Part of a small language model's weights: 9 layers, width 160.
Each number is 128 + 32 x the weight over its row's rms, rounded and kept within 0 to 255. Layers, rows and columns count from 0. Numbers have three digits each. The size before them is the row's rms in percent of the matrix's.

# o: layer 5 attention output (transposed), 128x160, rms 0.0624, rows 92-127, columns 0-79
# v: layer 5 attention value, 128x160, rms 0.066, rows 93-127, columns 0-79
# gate: layer 5 MLP gate, 320x160, rms 0.073, rows 0-30, columns 0-79
# up: layer 5 MLP up, 320x160, rms 0.0724, rows 0-30, columns 0-79
# down: layer 5 MLP down (transposed), 320x160, rms 0.0683, rows 0-29, columns 0-79
o92 104:114106122160162090097144110116117072084132162112134129151122132187102169087114148129129154132079062157096137065128156080091107061105152132154116126106143108139144100066111170176161166133160153075152211105131174062115147104207136168053175125
v93 096:102147179161125177150111141073100141158143154152173152115119148152150117108119160128164141156130130142169131117195152122132095096127133094168131103191107123131080084092133154149116161137082153153140092155143091140100096136076075120151115134
o93 103:089123117129100133184131129088118181165133073049113121107049130112132138123133139157147111151149139156138117104159179078111141092117164127087110083192134092078210095128142127137097153202148153125104128060076076089072136138110141088102071197
v94 095:109106094179057148112122061127157105111133132153175130130129113127134134107120184125157171140153149122065112113119139108111086152139177088177144221203147087152166121115105100123122082122148096114115135038113129135165107120146178088118146141
o94 101:155163102131082069151104160118175119161103126149154083142123096089190147111117102188148181068074121137090123105092145143220173192239201095131165132146171153141110132174167068109125160146163176087094126157130151080148151143125166141130151111
v95 093:156129164156144133159149098143159179084100131163132149108118087123171124138138180162135119094112123044156137172160146134128043087177148142133106128137086157186142146203104134176171126144147121089095161065128118114194132139138123112118138121
o95 098:130161101167114122136105162094134128139115180131147117110115186101114103080126186162132124129133105086148179134129141148167157116081151129123142094146176115137165191099151167169189143110156109156189108157120135101161106113073095164112156100
v96 098:133130162111103141143182107153101090101097148164150176165068170106143125111108141114100091194157145173153076128181182150138136135121150136121034141105137148103142123151135159105101100115083127099091121081133142122107117225157101137110086089
o96 108:134131135115153065100203149102124100146120114162138172144154148085151078114194197066121105176112113139111128138106135119106119120078160081103149177082053174181151087134171103166095161171125120151071194110147116142143127123126135146122156076
v97 109:115173162112071144184159139163148107125126147106112106149109060142090166152159086107112128168114164097122142103097130161154129128095149122108121129141101153131137084109159154126123116178154115097089173145131134104126120123127115141073181128
o97 114:116152133126083143178154095115154112103157153128168106099152111105095096213086180146131098152056171198157137107063078105092126175085096117158117157109112214148168103116126115113167048122135131124136122175063124098135131116115118135137193158
v98 086:160124091083149129123138156141091104124132124105130118131149114101185116161164147120147094119114105156168081093103145106056103175165116204077141179139121089109135116172192134114175047131141172026107104139117143122076148166157104167076147131
o98 093:147141146106149068063134118143093131127131080142035121109145109178107115118146109100125156099141072132071121118110085148078077160140130118102154150112058077166062145150140114138104145101124172147098118105163154144160140068119112120127130145
v99 093:118135131195106144121125142115108120077148136109161106165138112130128159163116095116180133130157096146139133073097149105120188150090096130157138163129119167105133082096109130108146193106108107136119146159183171122109111180176084122149115155
o99 099:122128125102050135080159133155097130123145135121125160105117173111199127175105087117092186113170190171154153116125134073108140173104102133123155158103135114117188091163088103095101148178142108110150131142157047140090141161139121140121089107
v100 106:089122120204137140186192091121178096129145117111145154195130152122103113125115176123142139090171134170141120141122084090114112127102085112116043125152108084141115160160126078193138111143141123115171103119129143121135152098066136128190088124
o100 115:115172146126218134186153114123100095146152043132148108140087139155138140132158138167134160084113123032094094128147114133163128073101150127128076143123198168138112144079066152148115163134105104108149151171142076114152184128127170134196080134
v101 095:131126159186099134113078168165109038116153155122134090110081135083111133146126060138156115140091092099131098135127074092180133125182148107114136192124116088158124130151158093171083161094116070189202085135103134163125137124188129147102137077
o101 102:119142138146157164157104227090122138117171061103085063143104128148197175105168102105110148146120109205180124136134075160154150087170141089110158107107111127138118106153065094144198107136144088123165122138131161170156143115177089153076102125
v102 098:135126146105097136162179200074160072183133142120131142171100129103121144117129147106098142067163104148157124175138161143129168143142141113135096124116068131151100142129171095108150119130120096129112149155154050132118137072144142101159103083
o102 103:147085156047145163090127146133204108095111052087140117173129173153166094186103197133094113144039110096114114140135175130105092150134172113114092102085162128144153094075152119171151150135113150126097082084108129170122024087110070136128084094
v103 093:137133128141110117088116121154161047142146114175155145127138103167066106137144116154195078109154101140112141128143086138159139112158134177159122127146162181065135136193142118143181191134151174117180091146111152111090182141101116136126090049
o103 103:111149114127172092120084183087121130079212122143143100110139114156153123127151025124113124128082106092061077114106088148111119104078125149153162121116121088162168162136065079158120107132122059195163102102146142149110150142179141178168062159
v104 093:141139181131098105151162138135106119112152106212160113167122160098108104103184071126166123140139107163149177104095078128175128089082138107129112092063116143109160121139095127123148113113130152117129160184122171147077200066143116128129088138
o104 100:158104109201130181175104101181034078107176070120150127120176113172171152083159097118114093164134129116119157128158117143166160152115143139152144164081166143128192120095122072102137183060135153175136133093130148131077123124161111137129112130
v105 099:191123066127121160112127117166116128094155115150125137110116143166106115112122101136144137100164165184150169118117153122083185132126162107160117117124184100109148079164137133145187140156147163104143126127142088132095148113166117090137091087
o105 105:041106088100099139128152086092138117142103097101092154175068098148208116106096118095113111104109130137185121126126160118083128132025123156152158122141142163134154103161198115142122202170164179185139136109106129103092078142094162154164125112
v106 107:123147078118164103110174068108087092110134115162105136082171174141110104107108167126154174177127150124137153131174121142123177084115095120168123117124138176186091173098112138136154101089072141131174146172079073188130163134162168117074173108
o106 116:135114143147141123136084117111075171139131163112116164116105083089107111115119103102166110143155110134087095151151117107099133131132154100143139129103085104105160139120204175187161152090105123094196232153128153153109174144083076058129128140
v107 105:147104168191106106092099165142093116103174123136095137128108128138117099139165117126114133102156115047123107089132178146142138131134142140159110185125139194172137117118104161113097154127139172167094116118126112125151122158142067144123144132
o107 110:130151136151043145133131169144149108165176143175127135103133097081164112149139134101138164145218144144167154138111154065158089126156131073128129140163088112182202112122165131127149175142151103154089088124096163157125106179144057131050115135
v108 086:108127182143108110138175172095170113199142129181125105109125107112144083142140121144153112153134087157127075129094139132071091126099081144109158096125165116132139140101105203071138125082131101216151165156138144204099122157119134198141113069
o108 089:098100173134105151113115143187048134118136089208118139132145131101090147160143135122172136198085117111188099118193102120088117136174115115159082140134141118101174089168079093124157109115112119114182116150166097150127162146054133168135130142
v109 105:179124101115129108114186102177062152115163104115133143108083150126088126152151109059118156087149099053094201068130138117078110185110096130068133128089118128120140077160172127159098116150177116126089106161083157082147156115128135065088116178
o109 113:113128125109122208136160083085148121116144115117080106120142092145131090107110105162121133043132169117130121119102127148148161149091050172183170177151141128186148147089174143168140190136127153142149077133117120114135161110118112077067086168
v110 084:126157084126146119095104093110132139086101128085103173101134140081097139179178094109130172124121117114103129080130113132155226127172130102195094153171084192130126154170089102133089074155129104196103151163114152124198119129129128085140113111
o110 090:149116123147132151086109119119184107119140148133130169174133095120119099143099111114114125097140107080102110166072102124148107118156043080160125115100124080111135145162126163120154131164188149114122107189125174161153071168118088100125109107
v111 096:097124067132137097060128137130093125107130180094079168134137121081133141152099118099137189142122152149119124184114132155142184139115108105097156139157112083166157172108154102130120105142204104089207123070117103108102103196162129168040149126
o111 104:139127162112139088115126158062153141106128157141068118177148147112124220076093116076122164092141070171130134081100137101140148130153113092127187086134151180115064069130163137160170077128131143136102154204149121133125126138157153148151152083
v112 096:114111131174087179127089181106039158084116164106132105185160115163176111138109128102131066137106110087178161123138080073129086106116166149162111055123135138090137129177153143180147094120149105082154134135131054110158131103089109129105137154
o112 102:108165127159074135155120158100102146134113208079112130104084145187100143087097153149121131077110081210165181167176108138110090123119183148094103103119102106112190152154137076056102149139137128133220141098108096118120178122104136163162126122
v113 098:174165100185145134125217156121125142135157089107126107164118172107142187154108156148133173124064113092181083179107076115061075099135077153070139083114151145172121132158177161145148082103129154144122085097151137136123100159195191110124111081
o113 107:085094161129158165140198137155079139146126063182080116136110156115131178082116167112142173125165171157193184106151106145144109114072176132142145142155118131133219118116179138144134155084121141083209118157174102137162163117079057160130120154
v114 103:101109115143154116125145175092150191100093139131112170145130093085151076127211091144118104094161139201119063158081128084110144208197104135118153094134119168088149162186118126148065164113123132096138123155105130094100136178115150173177131154
o114 106:124114166149195101112141157121095111120129152180154130174082148118046099075161052097111078146133158091080144063109136119129115077125098115120158141099060118101072125127094130183139150195117163091042146094129137161117100133168094160145092120
v115 100:164101151154109111139094157164160160069123079133093109099120098167100119152129108161147111100119165096163072077140089142160115169120105165153160156164144156087104123193108158099179167080209196179144078126106195168138145165145133140161132174
o115 107:100144130134074068172096144133101175158123133170146137140114118165061128107158111182122181120173143119153126126141120114109081118178109182167147114120100169159173106188074120137151139049175157170128077097162188073116127211166103152128107123
v116 106:153110134150113110103100173114127098146075145103126128075080162140138118128134040079091122117145128111136170138132115130150138160145118107133127130133143120112154101126162098055138060100143065133110136132100113128166146137156150126130167101
o116 117:149086113095125147128110124121140104089086082104155129164194125122134147121149181126128123105112083118172080158102100104138112097181078112165095108128154097135168114141119129109132147110113089081100128094173097109133096161177116144095173113
v117 099:100115103136160090118165125084148135122148132094176087133072065094103104122125224128178131092121141162135179181142124158088099097146106150088122168065149112159150099127149149183099115117089115116179135097102095149179111125147101103131091077
o117 103:119088118105184136170146138101140128157109026160187081167110130086153089121149087155139049115089145166134146113155190124163144162120124129064132191142078128119127149125110161199189180097141131061180151146134161147167212105131192167121151143
v118 099:106201140158101141108148121125159089096102101156177119167138130122124131078146063162113099116150129143058124162090140058141187167128123093148113114095115133179082109083139139115088118047130144128097097148093123110085168067100079080096174094
o118 112:159148110159175112193149140118159120118141136136172176168179121101136104104089070142155106129106198187085111130106083167096149140111138122158108136148117138137167095076115104081098098127129154062158114171121057141096152164090061106143113088
v119 108:223125214091159185166134133193122164094131129156101156197143127184148098116107137122112169121142177118108118121102168138183158071070126119144104105186113154146131119040064170165128090096185123049142141130126163171195139124121115142120107109
o119 118:143149202120036101180074114122144116117170178094202146093061103171105091110105144133159172129178119131133129163167141126127094128160160149104103180076124171158061118074140084106155145187154084111100184133064118100114157101148088103108126138
v120 105:144148151160098159207173090161084146129132103126106132098118119112088136111104148106178100156107138138123124203104141206139147149075124087135132176089164159099118138102126122123189060053097119078076146158097177177103132070142169126152153129
o120 110:139156118119082121126087072175122116089191036152108122128134159121146148146154104141140145085132134082185121165148122143147178155167157153176114186077134113142121139160166053122112173069158138085152201103087058110103159093122153080112152076
v121 091:171144146091137141144170092112108061132094197144121126185143144170128145131191110130097123115116148118050136133116091119105116104138130133171159100123124080086124128147161163086148109118127154139082165135118120144153151099150186167189092061
o121 098:116153154117131132116127119149117110151100138135162113155132083134163109127085124135097074096105170017107107180132094076148071138156147131129100107091073192150171140146102133082122149067134102086136135116115191166142155142172120165174153152
v122 107:123073184173144180199133101178124094128160186130159113084140132136089083112099086133147142115094090129174074125164093116104165128105114122196053145130120106069133136114125085119132181088118144068129095075121134095137085133152101169129163058
o122 109:129164168129188053106126177129153178171123106110102125136088142115116129168151166152138164098118153178130112159133074090090104105186154194094110104113171107130106114106134115125131195086127139171118106128138112148130121168186144138148108077
v123 087:098139135129133095080137182115155133118142137113193115136148152120090066132069089106189099146147134111107135116156078126174129143108134104092110100184131115137151087168173091170151106207127128126163096163158118113094144121126089088116137172
o123 093:139160103137120141185114091132144121070114097076109064125154085165135150147131156180090093194110089190094108103133143125144107079069129144099150140153158156130126144127114113071135062149095113146103128137164134147131153173139193148192079131
v124 106:126142166095166159159210166173096136126123093132097164136146125110060089123138084138095102113080189109181120149145152162109138152148112130145160181071136102080127133171091136141153115057096101078065140122170144108092107108114154163125134116
o124 109:112187174170184077105122097127178092172174050118117153134149185148033112122118159188158131159141181148185135112111136103074152144131128177125117127089153128175050135104123116119108086164156184125173168129156083148122127171165110129090154192
v125 111:202118046110152120160201164108119090097143156127155177105122104091102086156153104212142138137071124168147151181124094192134171118185171131160116107064115122172138148158106122114112085149112151138132158182127120135101112112166114083075112072
o125 114:172121164118182134097115105107141167098167078172147193174165137071158119087094109109115109172101102125139125123136117118117111162081151115161178109112090103114131112154198145180127145081165168157175154122135172152113022132124065159125102138
v126 096:102140110108152128148100164159137107109075126089154141120140046199112170144146118159106117141108118129112167089115099166121129126105120115146114111110112116162132142144072130173099165072149129096070133129098087161107121155115180153169174046
o126 104:139197108123115120126120166071102164079139121117235121128135144159132088086135089125139169128149126128145100127156170146127085145122168156190100090103143151154116120111094144172131133145134112121227169128084055140115111184164107140146122071
v127 106:121175171113125117069086097094141112103101136145125104100110140158081129145137170138082178118136048112099111105082106119138104194163139093126158104062195115133159080137152112097153123106147098162064097139183092173166150106116126105160050098
o127 115:176112126129115156132150139113206083128141134132143182142185132207226073087086110105122092159120158119116134133156108163107143118169088126102149091081142043153172132100139147113127128070139154099189114133161133160132126125114177105097039156
gate0 110:132111134095129110122158109086111118157098082137147120129119114094126131181100162142154177176068053118098069152122114158117110140150162125151148127142067164100161111115122156119116159116114093119099148133088124107044101123119104141108184123
up0 102:085138116150176161195053102178089101071107122130119144105132151129126106140146159090076092118117116189123253092113110110153171119107175146102148196112167132136133099114127111143144099157154171116129124124149185117146106133099121120128142133
down0 106:170137114147092154108136196106141096074092104167091139108099129073113135134121135085110154139086086156110162144089105154133109087112165131123148109135218139134140117104127167159092096135158112115135091130104165077118158118116125084128141160
gate1 093:107127145121178100142099168132129191113148095102118132178118078076134051133151141145106127076178186135159120119163166119143118104132144146075145089150103113143153168102212097105150129156098133147114139123210096136112140148161202162142108126
up1 090:146076172148115159126114094106113153124131248105128154119116119156097076133111104100132118167219139109179136156138134136169116103153127111144164123092149091196155192099120117079132133055128154170162109155165103163091104125152097156114103115
down1 091:151092117146186097161127169120069126176150104177135194134064099098170080139074133093152085191140133161089186167098092180113127120135113136054093162099199142118150146120125140078165070102085126132143091075124138123093143099152172115100174123
gate2 089:193106114104158129108158141106143098182130091210111201127140136177211092108151185029134191135140102160128065093165103159155107059170095139150137123112160089101124099117095160121090111122120125149101148108125164152121080170201107146101128159
up2 095:127096101115128186109159144175116112091184134190119115206187121182087092085101176131175162131136106119100163166139142129123088128079131168129094089105125069162136055153097162115150153107114107131150059121142141103196055139134097126127158102
down2 090:058128124170139129115148117173171176168128104160119164160104164150184131131154074108142139158123142107138100163097149117097134119111129126141085116111207139141081090170151109125129156153149059104122112151147148131134117162148122113103141098
gate3 115:140064097089077093131129113104128104066100050165100159140135086133146092143068105124097157109127138122118169154126090083112125133218113125083139120130101151102098089132115116116093090163177078111043131125142120109074152111148084060165177079
up3 106:146090164128106162138103087117137177159166127136091132169136117102123131122075117095158123105126087108110090171102141113199122158200117078106102111182095080178122124118099090088099096134097130097180192120141163117130047144098112145115179073
down3 099:115131083112146090181136081125136107132193128125107141182179125085217109122056148104120165139132083130136154102073117165100149146216142086098172172178148127081087080123066105156110154147136120136124068126183127108091124122113090110131102134
gate4 113:141103139138055046199159121142162061163157126169136124087156108119124154106096115101094156064094101188107139134118122121145098111191117092150140175135127100144116110153165102110071124140070150064023150074150133134132116172136082148132140172
up4 110:141125146126127142131165119168114104120068095135100145093123117189141157081131144089066123155110059165083149214104213170199137107117166172173154128109161119056140133165140147159098118088086078144145076157123136126123130150137080093124126131
down4 103:187119124128082097181144091109150106119138107086071116098117134099173195130053120138141181167089149143111076139169124171144159146127130108129071103152070157130071124142143129129149095158147028138089113130106128111104123152096101148161141133
gate5 109:161176099093152147153131125120169159175087060145099176150221113151156182162142086108121125143099107111130117134116090143109132130185159130098140158159139051164090098111115224142136139174106184147074087105058143119095084135121101105067136086
up5 098:088072154039091113111149128057135077133137141112087113103104103147160135197102163156129172136073127136088152171147095137100163118101130137112151127149155073119173151088136152121109030178115148120143085174106150087135126105146123112075146090
down5 108:152191136082087141132106142149136123099096062184125115130114151140149116108098136179165136100098072155107101141130116187155080107086141113135119134146069096195112134084130129130120126126143178124149197150161135102075092115159172090034111123
gate6 097:140131165125156093140130104077116124146087084145109139124133120120173108154136206133181102139101134120103087140140096136117144136096127157203166160094152092141137084102176161108133130154126145084099130116136189100114095196087144140152148148
up6 094:157105104100174144116124111122094145153143144079080113122142125128110167111129140143168139125147132101106117145126098136122120163151150053099170108110125135090161063134169111171128107116148117143116071089059131106082105061223135151140149167
down6 100:183033096130108160144124113132179152114132119129115137105088133150126181124123106154040150109142085090058139117100130133174104088095177128091143123139138118054131150129092125129122067124131193161161139195155115151052167112146126088062150123
gate7 097:151081160090077174108082079172110119132091114160052133104118143143098139085046094117100090163149107131110052133186108153075162089122122081193157152117109131153140133078100103098123111097095114091086184095141111125137114166102146134138124132
up7 100:149145112134141178044115055153166149139110100153043126112091095115134127152166137097125142116131189112148127167082124103075123127106138132141104074151181137109137139154147158124133187052179162127152119209137119149132118123151122109161174123
down7 098:087148104102135148040134083165196084146136141161131179095110104107158153153175116120122141117141163143131117181057170142124129143185128135093172142112155100193139095125103135104146147128109144094118170121140153116148164152179121109217179080
gate8 093:111135095140142158045115123141148131126143145136132076035169116175185114088110164148157188122086079115109113097137134135137100120075103094111092148083056148165075090084131112206133111123120144116096104172163147140108131162090098147142221046
up8 096:087151109140115169094121149141154104146128165140172172098165145138108108127113096145148215096161109126155151129131090108158158114126086159106059120116113112131109162102130116118119089086176188096135197123140065143127131130134195152113092199
down8 097:125112143127118128156129116073047133086122126129103177161067122128148130162136084125137104114116159110178164131114091131085100095123143152135151124134155146137181128169130125090182168127122177117112138107052122086108146098143115124064086191
gate9 098:133152094169117102161132162162121126101107136083094129139090103133170194136110140116113099106090106136166118185111064124129115185151118161101141089177140146139077181153070149093144113131131120146105076152085117091103136081112115142159195155
up9 094:105141072135133134156115127171136129148139134105127077085101116104180147119169062114097149111107148165077119162117047133112116134135155108124138183118135133104174165182122144139105077142099173073089115097118132091159095059134112104145083078
down9 102:174132083138151143085181095144147080147155111134107129136113114144148118135117152127071144103156115143156078080185132095164146159147054118073146120141120144146116054149078093124125123163203102162115129109160101057089197163118128102113206182
gate10 105:120146153119119084143137094106100123147178114100149159138171173149165142127152091129121149141100152164095146133198174112143109178103157071109105116105090111140113129084163095182088150097108174125149173062107134139099101099144143152080134127
up10 105:150074108057154161120198160130124125106099120143105182103156130059143160142115111163186097168117124120102105115067122101103130081096188088104156151135048120100154195135174109127104154175142167125120137138104142163149120181158126170144147162
down10 097:111115103097134082193166154100174116101131070168137187150175120109136171158078089132200172184104167147108133159102077104066118123215110096100124185141164137101112182127195139119121104156101090140084099178092137133160155147133121145179131129
gate11 099:102164158130162178206162092183090110093187147130109198161114085078171151088140098160137122163156185113110117177145154164137127112134173122177061122156120126116129119168098151149069101103162148138101100150139125136103091136116157112172153196
up11 104:137099076081186084125139155114113118109096097218088132123160180086145088109132112110119117139141187099116136192141105166149023143131080120134176140120163173138145121120156119168114114124117090130060113116117173106129102164125060134113149133
down11 110:099126119141104164132112131091086102142098166116138141077091130173131132143146141174185159128138166143132175164110093133142115148113123086138087078129139123155003129140109142194126087147199101118109120092149136142120143123167149177127124159
gate12 106:093069171105166146160178091115154104132146114130102171180129126151128089126165158126188111117167112187170067138198123141100172112118067098164121195143067125095167126127126136135112138094178112144112129100080047111142149156159113108094174177
up12 102:099099121120068150173079070125129114122159127090101195163094148146136149101125076205163091128161200148147128081079081056172095160136110160148129159083146128098123151103125163173213160129125180097105131091147154087167088078130064076140144113
down12 103:157127138100070105159162148122107109112084102142072126178051119171161156147118081222149123077118127096125112134129085187176116113127146099184095118057066128131161129118140104185148072171184059144079111165146096095087087109177127103164153156
gate13 090:141133184007097126109156162139120107161091104106132158182098120163149180172106115156129198077086162131174122131208167074153091209125154096121124134070105162108094156137136084161110175065153103188124108161134119130133155115152140118135120159
up13 095:121120115139134091149146149102123138103120139118049170140178090157044128142109120130122100148116143098163155124164084079124128124073127155212119114133105162097148167073117132125128117099166167152138094142136166151082167161059072118087148195
down13 097:161159194145138131057160170126106114121130136125191152111103130194197117128053155175160113129148061168115156150138123135159134121199113112075140200137099150102166121114149110127130171097107177146158091073129123097142151139187142108094104158
gate14 097:171098128111105125106180133129102158132093152111083159085217126105168118123091143141127190171111131167113109102219100131104108089081124111133099180131117204167069119126097178157139149117072151135187105127123115124149080096146195110164116130
up14 094:130129168124092164134126086100167117140078122137148136065151130091114111085107143091149118156110160174085194133150165139107147070114129067140118139155170111154126097154146158087068193116143085105126099127109104058081115136153096140087122090
down14 096:127107129131112119185102131101059173150119135102112147082112165159126139149119157118123108145081153138073211084079150149079075076141120173192138145081087162149135121145125160098125153148088129133149129212139072106060058071099137086113122133
gate15 096:088076130107117156142085110109117151117149145148103154203141142146100170114110081157102117099139110122072081082101099079125079114142153111137048146125135160155096130133173177194128148189123132101139141116095154111092134182127155089126144110
up15 100:148136120172137104166120115137129093123102159127134081114117095144120200089124101129188136148110145155167126215197180096128201107142073129099163130057154111120123142137087118102140129087142124103078148147157102076096126114107222080097171123
down15 096:115158164161170090213110147170083082117113157103095173116135109085108130152095103173112120105174132104095100076142168107121116098175138089076123180130161170124120150181086131129135115096162099107146122099205101155164090108108108113100164132
gate16 107:076095072142186120110144096163136110165193150147092173140134095132150119053104110175091174163152108152137113164163085126123123102098075084123164126124094082146157170145128203146134125143091172123138137110081150097109157130114115117122130095
up16 103:092120070109064123146154160117113085071130126096156164114163158128118153170078092113063034161097173095152156081117170114125129165076158159119174169127130181132089135107102138116106146120204095151179130153094113154103147122143141120185116176
down16 102:145158156080185154105158128128119148176098114107120137124160100098135162095158087121123079091152136094103143086153131117126088123131136118145107126125165161143161193084104103161086171071119090129088098147133123098140099095190113127109173126
gate17 101:187164099116161150111115109151156097080095094097134166135095102152153153122143110106125107100106135141114116089123204153120156123210073120125174087127134090101129161079107129151120123170145101136105099161142072136177125167134068139124171121
up17 100:182120107166134137177157150130098117029098120138177117193121158132079172095138133139110066113152157170089149085085163109167144146194158110143142111154158114048176084122122138199102152141099148103119136102140087163143107144153083166139194085
down17 103:116126117140071162031131187138102111150171077090163138144161173126120134163135174151165150153133150119183082128065126156160102075102097117063123133132126122128155119090151085115100119102145102220131094124088135129115138109104137116083142118
gate18 102:149152052123162086120141123137119129024101124070164133112139127136190126151151116164102164119105167103134157146112117087148092127175140157152132167124058163132096060113097059119118114143165154109162138111132143124124135047146134075101124168
up18 098:179102073173168101109132163157096251092119193086152138165152134123091160109095135130142098217159157157116099125112134149108123113121123138171096127143197108129125122127147125098129092186146151174210103182126170154152163185136149112156150153
down18 091:145154135065073145186137147140100108131195110201135102148193134181168110112142133126137177052100105128079136165139111124205137131113170131117168153108126161106179158107145104139150160117134148122124117116120136128071084088134094076119090083
gate19 104:160133122087162148077145128167108115143117152141141100125081142115146078130094132095131094144145071161106119138087109146194155103172150183118149117133100143140136119083172110078169089197119083105122127109158131105096103142114121160057091108
up19 098:191160117082048170118111119096144065126123167205180123156126146135181160209087169121117090120164121129099095099123149159110141095146136115110104131095153179185121121168156140166102130157100087106133127137120115110049094184165141126152121117
down19 106:095113154142119103096099102149138120116145133152141137094090162128127105096066116118085093128097132151122121100119143122138145131169106160138152120173082108129152066079102151094059083073129170065093088121204174191098141131109141082154080171
gate20 107:124142113135098169119186076092132084136091140148073107113142114124118146145094169138181101098099128167162072098058103106178177168169124112139166077117112125095095102136154132137179099175124145149083086187147170067084096084110144063076217132
up20 101:119131114098193143135126152110155136072116162072172136154168131056151089165186084100082123161133162135160164150074095161144148208095081112118071167150137121108101112165134149116129130118143121162108178132163150143116115097141129125123154127
down20 102:143184149131169144113137186098125140105083130096112173137141104130086122190172143135136111082087117130166124160121123095170139157067134155149091151098147081089125097155098116136123236110185121112075088135132145141127114081123099105177115098
gate21 090:119157134074167111112124122198136080145112155099109108130115161073133124150178200086176135123128156170062149117120123132100082143151158114102168125049137145101170182106094177125145120081199172129100146115162152120130087128103128155127140142
up21 098:011166135107125170132100100174095135153150113097078098134129112121125126121119134107164151090150150097115178166048116072150142101062129115103211147128164153201130154141137164135146101181139123157154162145127102146146142174093139113104117129
down21 094:095082120155125090140137145077136177122087109118162185158101166090119151097075096132100093203112147148127043093088134178088138154147134121081133151151179126071126147132164077118142149125111130123125110088132134092154164102196124121125120075
gate22 087:097117158127107179145088108096154059177108104137129115073146139166178109090182102146127124141130072098073152156120073147153095132143142101140107141102212047146117121097180132105117164134170143137096118137052156139101162164124159134150054055
up22 091:145110130104158127058066171145116136113111171142132177139169158118160123100159156118145194135103158146069146122147175128108147102084140142143112128108123127129103139147097196168120082153182093108148139157095111111153110178086108186122149137
down22 083:129148079146159066173149137083089161101154089115109160112160102100135161156104118094104099098107164152149139192137148119111137175073142136123212132182151123116179165146144113060085154085121150149128113065182065131119117084171140147147132143
gate23 101:145125080123082126158118161098087169103120125104137168129129116121125144087133121146092148111170162094065106098162068155149137105190108174140168128176142102164092130121163073085194105121136120124171090174079131127132137135156175190125077124
up23 100:110139106141182095104116113073139135125105154180119170149082159134064097129162159113121151164096120107158078139129153085149115143066128144154100125137144127182115084120147144146134104105161151143183121144166113106173115152170147164121210126
down23 100:100114157144141088091160080097143184150129190141124137112137157176102127202147149124145152093142113152147162120105099164115163156195103123158141143159097103094182110099179130177142167136134114098113140064131109082092135066128149172141100127
gate24 091:101173102161083144144167123147101175162119172084151074117102067141135100098133120051071164104142078070194170114133135110122117070082129121133158132136155085165179165138170157072148165172146108068111162161118129111152202136171150083119210117
up24 097:149113112073084104092083158124143095124075163131156136122095138102160099150138188109124132044136117136168088166148163043156105178109179133112088152106127139149131192159118117154139181110108078182093115088113137133162170143155196158130098120
down24 088:103155190175169110139109060107141128118150110138099178095155041167081158181150081181135111113159111158143120122073118156088089135154092128151136103140163091135077102131118099131051088158146118141159090031151147118151164150132093111080132114
gate25 087:153122150058137122127167190163150100159135145098127114144153166154094077156175159117101069157166132092108093127061171144151120098121128097130061148106088126137164113086138137082110149163075160102129109122152101103093112141061120129124149110
up25 098:132154135166091160190130162108168159097174139107120154147108132132146147074147083169102168079100097152125098090162128089151147147094116134173125113182139129162080105161133151125153144063154086123154154138156177115102121205125129148133058086
down25 082:147115142052130142100141153150095151139150141160102101183168124150104080130157163059130148073124149153122142124165143095154109088149142138149069158115088128111222128113107097073169122143076116114093160131079152161092126113132158077139085125
gate26 103:078099132137107143123120120111132091072108152150155162130055060111120178095069113162099148157089141133128141131099132018149147150117095125138136079204158194082207167092117154165087165124124173137166168143105096112132154146154113163139103126
up26 107:104167172165178123072132080150168100101132075116131175133119148115094145057103139188116166093066114120126151179090101107128155167145063092167140098140193132128101158091118091169106132095090170107099174132143174126140169083100126107154106112
down26 101:124064087115181081069097063138156087119170174131127088083105114100206138113133143142054099080174123142167162193224113076147106125133123100127126093192154157123119138100115135103120119132082165148140106163158094115163143104114154179131081117
gate27 096:134096189119123108114086073145103175124129127156107112105089082156104192083078127127127141146178090110134164106096159132157117125179150097097142175053068143171098119193106153096181111127133089109120173115110151108118067105099142084097124153
up27 095:131163093151132080100119110157140132107165137110149163145157117128103114181089147197128127163094124133154054168165152139147086108090142154112181100131154076119167151086188152171085106137124136136179107113132122147110203142147124144189102124
down27 097:077090093118137139119163131147100151143133128129165097139114082172154177152173138125087152106151155132085134066156140101093146180137079163135135083092126116131126087070093134096141096164039171095110096103140127153166144121076129149060159104
gate28 096:084159132087089130147136080159110150119110182095138155150082127112134090162086051097134143081117163096155154137168123135140124135149175137151103089095102101129146156132093213122107191173171114079069083199132097137117095127154143195131131135
up28 104:133100133096168095133134169114111085107122100153113067159142155159131168093126156149122119123102090158107233103164062182138166115097105157105089156082131120142084094122163135083133172099147218138166097160142205145125070071111103160100148150
down28 104:091154145151161130153180182124146093061097145131067115133118127104048147100119125046125144174121143140169123116116145140108139092115108105114104177122137113119240181117202093092119140144115180077167183157135132168126084128163145072126156159
gate29 105:163116111126152083136168158126142196137115095155128126144155132147096127089152106131092107161080126143164146123207061109143147165133180147144116120135123175093209152133170154118148226084141171149136128110103107069128089160122174122112125065
up29 116:094069160058116141163131099113096125119122123132155123140087127169116101142122170112087092117071135159133160108117170103177206121122133142087111143111118148100198108149102072105166173149110114113112089061132087074124145161168099145141094157
down29 098:140099132110119118126131068081115149085121139129135117136122113141000151141101137110132136130111130107091113181134133158130141143079117171141151146092096135094255167133166159126172156104094104124127085114112106071128112148144131113131078126
gate30 103:091079203134132119076153118140077205170086160169129120096111140157152086077168138181105121130112142088050126163129125140123125139176107090140132118147090129110032069160115149120133145095147122115136112163057085127170157141146144110112036142
up30 096:120112179178111133143138102161142097138117106098163167157145130160105100067151173224086075129126118125125085179148131151106125116128122122114116153116157066125169106119135111120097078071126144192131176116079117146162144087167221091090112077